{"num_hidden_layers": 19, "hidden_size": 256, "num_attention_heads": 16, "num_key_value_heads": 16, "head_dim": 32, "intermediate_size": 1024, "vocab_size": 1024, "hidden_act": "tanh_gelu", "norm": "layernorm", "norm_place": "pre", "norm_eps": 1e-06, "positions": "learned+rope", "rope_theta": 10000.0, "rope_fraction": 0.5, "qk_norm": false, "attn_scale": 0.177, "bias": "all", "tie_word_embeddings": true, "parallel_block": false, "init": "trunc", "init_std_qkv": 0.03, "init_std_o": 0.0, "init_std_up": 0.03, "init_std_down": 0.0, "optimizer": "muon_variant", "learning_rate": 0.0105, "lr_mult_o": 2.0, "lr_mult_down": 3.0, "beta1": 0.93, "lr_head": 0.0105, "max_grad_norm": 0.5, "warmup_steps": 200, "schedule": "cos", "final_lr_fraction": 0.1, "batch_tokens": [65536, 131072, 196608], "max_seq_len": 512, "doc_mask": true, "train_tokens": 499100000, "max_steps": 3844, "dataset": "wikipedia_en"}
Each number is 128 + 24 x the weight over its row's rms, rounded and kept within 0 to 255. Layers, rows and columns count from 0. Numbers have three digits each. The size before them is the row's rms in percent of the matrix's.

# layer 7 MLP up, 1024x256, rms 0.0994, rows 13-62, columns 192-255
098:144146131114128133147150126135140165115110140083082130130114125106129137127146121094098172148122088141185136149157124094109106085128128139107121079141123131174136119161145083110158130155108140
099:159155122159121121143097153120104152080156119149111169156138120144125172112109095155143131181133174080147136155129117121143064130094134125133154117157127142083160124136159095176109175124137148
103:168161107128146119150165152125127126136110104146112128148153165118146105105144130114131140083105118134134121134111132116141103087117142181140094137125126073091128091167107063131156120125151114
096:107116128150144150111146102151176145150134131141133143135169167119155132110153111138144094145158086121120126104140091157162157139147112148124129130165122160152126130140107132148126154154159106
103:113143112137116138108088110179115132142139158120198131102083170124153136157144116134139134160142105136098122103078137139135115116097113110122161142078140106142109128140166136133155085114094148
095:160091121131122102108138143152124095106118187157106144105129160149131155086165152116086162119128148110136079121094144112118123129127112161109130086144115108140142150097081113160086170094100102
104:151138131136078151123161135165131147117113140099146134118152130086093137078113088112104101124186126163121109151188146137071141124148153136098139130116137164135134120149115134110120148124125132
103:119112196135138086110144127126135140141065128125164156150135138165108104162136161093132161105153082131133156140144146136136102092137121151114105125154129106127118107148141134161073131138165121
099:141145119157113145148110122124151136129131109126116161162094123161124087097126104174091096090134138118144151126093096134104167169135138172155133159103153127129104100162074141140173157106163118
094:119170102111143120137151142131186125118111128139126126156114138133103107137117140138134117142088144132122121113175115102144104151103161121102093140133170136126119145133133103085110125170132135
101:145130097137113104150132128116087153135105137132081144125137163093117094115133145118140110113134113118156146129140128087159093135139160162148172164144157090108151132136121114114162093129116070
101:148127107170143153105136143092132137114070114141119160105157141106125131128106128126102150165090116138151108156140139136140123159135101113105114115105131178147172120156160103141107122123168156
102:110123123145138125149112108132142130183110119113105108119087163099133115114087119096145121122148132146091134149125120139127119137137135115143103148111147122098136158149137092125159100167162156
094:115091178166155123092130139148143157193148141077159105139116149138114134104140103141114117138165132161139135130132124122163169097149081164145164165128149135100110124092102150088115145110136070
099:154148118144171154111151159131118084138106158113102139088088117127084122169122149134111107158087081142080152102159110129173108134119131127132155122163137134127115106120138129121167109120147085
098:101155084104131138126166110150157115099122163130127168115166123141154138135098104107143128114134115148107145168164167167080169133157130172125139103093175146114141120115143104114117110125074166
093:145081125143186084120132153092120122103126133089121101095122160133130122140147108131172134111147094114192096124119111167174135141131111125101150123147121121116120161097144159127165093128123111
097:102149122124137156099117076115138139125065138184091159149106119156139098090122138137117170124080145138103125105158139113136110106200128120146091142170093133092143112132128136105163178112135108
102:097116141120149150133153111144101103113136109123133115121128115124161135180115109102145104150172149195092147143141117129103093108106133151145147126165133145108120142090159109120114158151074143
098:117132134164098109173149124151144145128155120111158122132147123150115101133139127135126139153117123204145124114129120145105120110164154100141157143069159087126111103090128132107099171174149119
100:152097083128148109093099141149158083143168143091080125118123188103123111120091158136140142156118107123114086131093199120099153110141112140126145118100135142170104116139132092149104141171137119
097:166177092138093129103121107111170072139123126129142110113133167085165122111115157127092159159139075104125131120139106130144104141136104155099127142119132091121136167131143154144138142129134107
097:121159112136123132135131140162118126142113133106108145162136150114145151143116167151103070118142107168114113131134045130111137141119136118172114140123124156108135155125167133145162140118152125
110:137147141148147140117102144118108091091126127111117141097144146147124157165153120141134144151124118135142149133126141149100158119132157134107140115087103112095112123159136121106157124151128149
103:094134155096168099155130166161119139117145113140103112111153105101156108094108147127135150098138113112131139100115070099143101141138122102110087111125155093112155107155116121099161117086116136
105:126125144120144137141104089108087151130139165142109171174131141141148135122101119146156107114152101152147130121147125158144150121080183128138122152137171164121169124142136124125133108141144155
104:093141185119149097131132162173144141076121164135080126160146128125107174105169141117110127098142127146096109131103172132098123140146139115103130124102113085116102112089127091171100100151107171
099:134152109111151141109122144171090166147094097139137133153145127123142114090139130175144138109103144103131172144175110144144097124156118149116158110123089153103154087160143108137124173158132143
105:151127149094122129116117134097123171117162162106138162150139128134124101090174118112115121119115097107143156135170168143121151208131107153146062123155137120137126120100106116110086137132076129
090:130127166150126132158116118120149134129121125106070122127109117142155101071110129129118131126135125114134132087142106135139152102126155176134160135120137169091099116140102132095096164115163120
103:136105101136112134115102109141157129097118131100129122155109115107138097095142159146064104120159136129160116146126107161134149093135155167123149166093139082090131115140200103103129087154156127
097:115127141143157143181204109083114110115124104113104140121143138145100140130103098107114136100114135107115153161124096102154129122160111181121133109105135135116165148121099133112102135116155122
101:086101125138145149130162094077109166163112112084103106122126111159108144140156140155181139090165125125130146150114115146160132138135109090133116138181109147122116172150116085141156154121165118
094:076164114054139157097112074141117153131146145121098109110142127145099169117138124123106151105112103145154129125110123162092152133099159120133133152107119103134093135128102105133121170133161096
102:109157128119135141111140148134100128129114156127147118126132160184207076126130137163157129115112112129105166129124139104118152139164080134117104139155128129089137106131132158130144149092173172
103:149135128133131116156134125161076132085107135131106199145103100078139089088080108112127116115140122112153173126130115092168121110115124113130152110138117125142158137137117139137131160125160138
100:153105111133156152121115148100078102127156100158136104115110133092110127108162154108147154140121107133107127105098122131114136168150130110181180160099141154121113151107127172137117141134123062
099:116122162118107123117126110131130106097138113152128135168157178138133143102133138106154117129136143163122122101132125118150126094111095130132140165099143101142146160138100132114109112150099129
111:149110181153128125095134133110124146137132127100102112163162173140080129134144138113134136128145099114108106134104094143124143143137132135122109153118131144117140107138109079138119130118141117
099:120105193165148154108132127127158145133114150146123113110095158117187120113145131126127176162123119137162161098159152144129108092102113123116144085168140097134124157151097148108115136098112111
093:140174130112122106125138082160156124116123061117168152132133160124138093132144123170181142136110135165173158094169154115105135124132087169125103119141129141141145147109121163089115126141092077
096:112099169132147140124144148142100166134149166100132146126186164131105121088162125112133157155145125088118152117170103142140160123117124102109148093074121116128156118145123116126159114116108117
101:117145143114146126144136142108139117129111139129129112126132053137113137127155146162122155147102102125180100096145129112132187160138111139102110171102183135140128102102140115090146154177124139
102:146149114133150126121093091163104134101107141152153172129118102137137113134150133175148144178145128110126130079176144165106171082127101140095129139101124153098093151114084106131138134092116100
094:125122108092145151134114136126176114111125090114127126148123169137098106161105115135118162152144159107152127137197127119140109102098092165117150098164104138118162165133131173122141098159141143
105:141168113124130110125143140110109118126137116162154095162176118104151145153141132108123110109140112120079147123154141135124163115134162122083152091137142123164109099120198101142145154115129069
094:109140097129118147146098155134121096124097125116092148062117119120158115145099127110160134128123167154124147088127149159165080091114134130130122117144169093151096111152095097122081094149158133
103:133143151147146145158149105133105168074167150143123128112133138113114101120142126097104108130103113126105093152130145149171147125125076162107126111129147141125162129105141097139138127098141153
098:090160146088169106150102165119147118180133142112127111158133171136045143129108089140136126135154128146164169134124112175105139137134104133130116118151099152160155099153097082164098122155113130
101:121173191077134076115154143129129131157140126134172139106142165132139102133118129149134130107127119164134165153166114095107134160130138122116103142105129086137116119111114133150122172106172069
# layer 7 MLP down (transposed), 1024x256, rms 0.149, rows 13-62, columns 192-255
096:102152158108084077112114143133140110170121113149135138130165098123124130124099142098173123135069143115124144141129108088128125177152128103171097110130157123144128116133163137131125123155105105
096:104132139115122155090086113109150133120123129113130114123124151154121161112146126154139159103110097134140150106098166124123117162179149112121104111113110140105101064104108167092132122168110091
099:139134163115128154155113117114135121141121103157147059165099149157137109133141106115102141124094088148139148151148161137142134125103130115129136112119185092124097180119118107127162109115119141
097:145105126135110143118156119168150110161132123157123107152140175144144131109108108139127174162088111100139151136104085111148089119153176142071115138106144145092120127113127154136104157164085128
103:126105166119163141145160123113123123156103120133146152184118125162122132109122110097107129126152141101150120089102179142097143154146110083142094148131123111156101121126131184157125107102105136
093:122117130135156146116136107135137089106117081130125140134122108123146143184131080137113098108097122153128167095161140141096119095153115140154142144099117102087113141112191098140163138133156137
099:134119114156128109135170147118157135141130088136150130164110144134086108159162128066120143101120113124147099088175163119130085160126104110117160135122118139119107162115133134141127129127137147
109:143116105146145151125122138155183120098101114142134154157116111146101157141165157093159138135117091104090147160116140088095106120104110145108109113114118151124136156103112112107107115119120138
093:121135132159123131079101167141125075109086098089110142154135136131132102143132152151109140114120100126064131112123093132132122190162128112105128125117143107153171110134103111116137134150101110
099:125118104141161112124099151129142111137136089131114148126100145112142141107151071157141119129116146128127124116137151111134120161082113102141149158147126151104142060108113123109169112165131101
106:170138134108059096161112148122107138102139114133077167117103110145150112177143159099145112136143134125120109146123116131153134154114145105173150142178097168181102104127096114122147135116129110
106:087117195136138094114082130076106107152143144117104176113145136129160097134109132117136127093102172105143123172129159126149191101130133088150122169144096094115138106125148146171158144124181133
110:097121103155161132132139146089135119123148154110100098116112131098145137150134072131121145119130172131141112120110155105120121133096108132170150088150084100139174134108158172124139127135106166
092:171127076146153162140118143088157105125105117124160147085131134158096121154099112170135131137149125103099114122109106124141143176132168147102095100131114139165134114116118122139123112112117116
094:138117150091118100158131149165110085149085103114119122117122135109124133169141151125126156120041161140148100135161106144169096114109108165125116126141126137138145110121156152146177098091109132
102:166141125144123120141104111163097142151128138150090117114167126117130138145111114126120134091113111136117082133084120129108096102107112113118120144119135145132165092119167122106131129104129119
089:134112136128082106092148118198131103139114146137134145122139128145127113124119137074080136092108135150073149100101149128105116144103152095132116134171091150131141106146146115138151141157125159
100:088120127121130138128142130106148153127169122135105125146076110124112134146155111097084119100106105091113120104113144146130119134129109096125109144144090075102151097126133091089151092150078096
103:160145141099151121144122126165116128136122108160117147129173162093164133139119147154128120109127101129157098130064127117129123169138086144112123154135126128161134131103073178129119143148183141
096:122094139129116106165113143114098127108137080154115117112105123169162101157143129106143167137133128125180101130140104108087109118090136116140165130149152143152114132144154111118143120177119077
105:134139134148143135108109127145126062120150112171137095137119110080160117107150130152122172099111133158132135129110122099096122154158132105112084132131098149136123112140122151164143094110096170
094:100148137118135098110109105158143146082150122126097136135139117138080132141125144074137134088121162120170094125127126126102119174122138109168141114135117136161118138113119105134105095113093145
099:097131152113136083148113134090136082139100152106119131150148167075080136122125135133121111135129161057147132127138123191130136133049152152099175116120120118140135168124132107141131132064137129
100:139186167120128082087112134115112084113166109133133149122102122156142156159151134157119159175112111123093118146107141166115134141120142114098112084107120132083141147138148142118142140170152157
099:106117131126136160145108085127135120176121078140119100120117139107091105173151141080132108123102151156117099109136084122129122168110111121137088062170191134094134154141101146072089115115152149
098:111152112132116176176140123160155132140080099104106113129127119132134096149118116126104135118128140120111122154125167125153156154135095137118125118162130094130126117150106118120157113128173146
109:131128121118117091121153130132113102144141134141095145147143150136088157115103134093108168098161137134141118145126101106151182115161146107110128145145109119164107134127100139130070141152123168
104:129138158142117113137151124113142146130135137146161054107127125134094086110112149150144144144190145168102123141152140160138136118144127097123115151126137101151121167115090139097112129108115147
100:166154135111160101080099132150154123121143158128125109123109150133146144091122129069147150100132167129144108083141139177104103107167125137123111106090119109093182164109123157151158143093079142
092:069126153094143176159180125151139063121159136117135165084100143160083127152133114140136156113124116099139134106131113130114109121095140138145145097125169189073125129133144129114136169099124131
100:118063123143123159101085151144123117134132142177145130123133134124110134153105121126059120103112118095165153125093164127124145166121132162152136140107152140143095113156161156094097093156132089
100:127137123105118146152131144121137116138119108153099108148156149087105128094111088120104157118112155122195093152133101104130136146071150189120124123118153183137170112142125140117115159140137123
099:103185154097092122134082124151178117137103109130121104122112111144130129101109153085172115123164125127119157139122125184142142101109102131122104140138089163138140114143138094113128138105174100
095:156143132094128155137094138089167112115098109116160102154122133132160144152124134143106133129095104145133161126146129136147154123119137139100150099121109125150166120118130088102120111125184089
098:149117142148095105131137102111086170087161100151094165171134118117138151215096158134129108118123116126154075104112148106099131123118111115148104113121157137147127065086109113135156136131102123
103:123109132150072144092155111123109148113111134106126127159125134137108116155132146134099121097160164182151103121140117102105119151137116113116122146149149088153131183094125142106136135140110121
102:149131141149136119169134124136147115116129128146164104100135134110091134138142180101135184137094124153139142136113137068106119145130140112123157108126163197088145138145122133130152104144092133
100:127073140131108113161096146160141076170092142122119079150134124088093131128125115119091111152129174133167074088140080125130119126105150075124114134146137118129174113175119100120140116110131137
119:093103176194103149112166168126130151130083167136107133111152143141136150100123110142131174077119089094131164163136107111155105148133084173095138096097149111118129147122108137127114151151138107
095:111114148076134113133073152088083150130158109111113157113169117144138130161091140150141092138136130141158085141147094102118146149139181150134138160126134117091082123081108130127158150100124140
099:125093150157199117119163154130161144138120132105098106160119093144137151100124101144100137167168132095131142126111168132089103120169124094159116156130109123123126102106144137137130113135096132
086:131146094112132099140131106129126127112126100124127106161147131160092126163154142117187124092153146135167112156109108132151130166121140119164131133168109132131115127088133116119126145155123129
100:135121116150184124151125126126156154137108097134123123138124180149136108089120188103116176107099136139122135121173130085114135186125114128082109107120134123143154135117135133122162156136195125
107:143150119118110188140108071106166088133165127132102149133151093110124072143125145122182145134125179121127144100138110098125154123100112119130137110130135080137130163129092115070123092126123141
086:114141153102115125111092144183128137114106114151122111125108073099123124111168161093119125141157147132109160115123096128129124125094121116158130112125116141093085136124093166079143124151113180
109:106141134131146141116138128136132119115155105096115071131132174107127113104145107104119137176116119144169136112134143111113130108106159134095153118124111115129095141113102114124137104104142140
094:109137106089149133107137110104110164152145114112124105190130131129137112145146136136141113100068122135120134128139146098090138142092144127099145126139135148143120111168151101158163173068139122
108:114133160138103156161150165124101149125176164130118122143119081116128117180083115097152125112105120123084111129106103124134150111120123176085111176146132139101112149159088083146110127165114152
092:149123127090146093122135160124118102193100136138129124121123113118110133165119114096171104146129095177131146088090097162138123125089148120115135123147091145159122132159094095145083084101079111
102:178142153130116153106126113154098124150121102126087122143123130149084117141161145152089157148069161126142144120113100126122158094088154120128118152109168112093098074096115162145160094136105104